From a checkpoint of a small transformer trained on Wikipedia: embeddings untied during training.
Each number is 50 + 10 x the weight over its row's rms, rounded and kept within 0 to 99. Layers, rows and columns count from 0. The size before them is the row's rms in percent of the matrix's.

# layer 6 attention key, 160x160, rms 0.19, rows 49-57, columns 0-79
100:53 61 55 65 49 51 45 31 43 44 30 45 62 67 44 60 45 45 59 41 41 36 47 62 49 42 50 53 54 62 62 55 52 43 45 44 58 69 43 58 51 39 39 52 49 56 49 59 48 57 64 55 48 32 51 45 60 52 53 47 46 61 56 52 38 53 55 42 49 42 38 47 47 60 47 51 35 55 69 51
094:59 52 53 52 32 63 43 50 62 57 54 28 43 27 50 43 59 53 50 44 42 64 59 45 48 59 51 65 67 46 54 34 41 52 50 65 39 31 34 45 40 41 49 43 53 52 39 50 77 41 50 66 59 56 53 59 53 57 32 44 74 36 67 44 51 57 46 36 36 52 55 56 38 38 50 55 43 51 48 26
094:57 59 37 48 49 42 38 42 46 59 57 27 47 62 46 46 50 42 49 35 41 45 58 60 40 64 56 72 46 56 60 41 42 39 30 61 41 50 24 66 56 46 51 41 51 45 56 50 76 56 63 42 50 52 52 74 32 56 34 56 51 30 67 41 44 58 49 30 31 59 53 47 40 57 55 49 42 66 51 42
105:51 45 45 46 39 50 49 39 46 58 56 74 43 66 40 54 40 54 48 39 49 47 40 50 49 51 49 57 41 47 45 58 43 55 55 53 47 44 43 68 36 39 37 47 51 40 56 34 34 56 53 48 60 59 53 38 42 51 67 60 38 51 29 53 55 38 42 59 44 68 51 69 52 46 53 27 66 40 49 61
110:40 56 55 43 40 44 58 64 46 55 40 44 51 48 45 46 43 32 60 28 49 35 70 47 42 56 66 61 57 53 45 46 52 55 70 47 47 60 43 30 51 55 33 36 51 40 28 46 51 43 38 55 56 51 54 60 59 44 31 54 47 63 66 57 30 46 42 50 56 44 59 45 38 58 51 77 59 51 47 61
125:65 49 52 44 46 53 69 52 53 52 45 50 43 25 50 44 47 55 49 67 50 44 51 48 46 33 56 22 35 43 40 46 44 37 37 44 54 53 57 32 69 66 43 54 61 51 61 57 25 48 49 46 38 51 64 45 60 58 41 41 52 54 57 66 54 65 45 37 59 42 58 47 57 53 51 63 30 61 69 55
102:48 47 51 46 58 57 57 57 54 54 57 36 40 22 60 46 60 55 45 54 52 60 53 47 54 47 56 39 56 47 45 33 47 47 45 51 46 36 57 40 55 62 60 56 54 53 61 42 62 48 36 47 47 56 50 64 41 52 35 34 59 35 57 38 55 69 45 44 51 52 51 40 43 45 42 57 44 62 42 36
095:49 52 44 54 34 39 63 45 39 52 42 56 57 78 50 55 35 57 65 48 52 32 57 55 46 49 46 55 38 53 53 63 60 56 54 34 61 69 49 51 49 55 41 45 49 42 54 48 28 52 57 41 53 45 50 44 57 45 65 52 35 60 46 60 36 36 47 60 47 53 48 42 57 55 43 41 55 41 65 65
087:53 40 54 47 51 62 35 71 57 44 58 46 62 31 58 39 66 55 36 60 49 76 48 39 62 57 35 62 72 50 52 46 49 56 61 54 48 34 55 48 52 49 69 62 43 52 36 55 60 43 40 60 56 62 49 43 60 53 53 48 61 44 55 49 54 45 61 54 51 38 56 53 49 31 47 58 54 44 38 30
# layer 6 attention query, 160x160, rms 0.187, rows 50-57, columns 0-79
095:45 48 64 52 53 54 30 42 58 55 62 42 46 58 59 58 29 36 27 69 58 64 46 56 35 38 35 39 42 45 54 44 45 59 49 52 59 45 45 39 58 50 53 30 40 48 67 71 51 61 42 52 37 44 60 65 39 54 45 38 40 42 45 42 44 44 55 51 64 38 43 45 46 54 65 51 42 45 46 55
093:62 40 57 75 40 51 26 44 65 40 63 50 65 59 34 50 45 43 55 72 57 63 53 51 37 45 45 46 54 41 53 56 54 47 58 48 52 45 41 57 56 37 60 50 58 56 43 54 51 47 61 60 44 50 60 57 57 57 38 51 63 49 58 48 57 55 65 50 37 49 22 51 48 50 55 51 37 53 53 54
109:64 54 40 58 53 40 69 66 46 59 43 42 64 40 49 30 57 50 53 47 35 34 65 51 55 52 51 65 59 40 65 48 55 32 58 56 39 45 48 67 52 44 56 50 48 41 56 47 68 64 55 43 68 47 28 66 38 58 45 29 48 65 58 62 61 50 38 47 44 64 41 54 48 43 47 28 62 57 57 48
108:53 47 39 47 40 76 41 53 57 51 55 55 31 54 73 48 43 44 51 61 31 62 48 58 33 37 40 49 46 63 41 44 51 37 59 48 60 63 44 47 52 54 48 56 34 59 41 55 44 43 29 66 27 52 53 43 68 47 43 43 57 52 72 62 47 39 61 42 42 47 45 43 67 43 42 66 61 42 57 42
120:50 53 56 31 46 46 34 46 43 42 42 66 42 60 33 57 52 57 53 56 60 52 32 68 47 37 45 45 26 60 57 53 48 49 61 45 49 70 49 43 45 57 31 64 57 61 41 36 44 43 44 56 37 56 69 47 55 49 44 54 33 43 37 45 54 58 54 44 81 43 63 53 49 59 52 64 57 45 37 61
105:38 47 54 34 51 56 44 45 44 51 55 57 29 79 43 70 44 44 42 46 46 79 43 67 40 29 46 51 45 58 43 52 45 59 47 39 54 59 48 40 53 60 52 37 55 53 35 68 50 54 28 56 51 49 57 47 51 54 51 64 52 47 40 46 53 66 65 45 67 43 61 36 50 64 49 50 42 46 22 61
095:63 51 36 48 54 42 66 62 53 57 37 53 59 27 51 43 57 53 71 49 46 30 49 33 66 69 54 77 44 63 49 61 53 35 67 56 37 50 52 58 48 55 47 59 51 61 47 23 50 39 62 50 54 51 42 42 55 46 51 45 52 44 54 59 52 45 41 50 42 57 50 58 61 32 40 42 54 47 68 44
089:38 51 56 50 53 47 49 49 44 59 63 34 39 54 81 55 41 46 40 55 55 58 46 50 49 46 44 44 58 44 45 50 43 62 28 54 58 53 59 46 47 58 54 27 33 45 64 84 49 53 39 55 45 41 49 51 46 46 58 52 43 48 43 36 41 42 47 56 50 43 58 50 57 71 55 56 49 48 46 54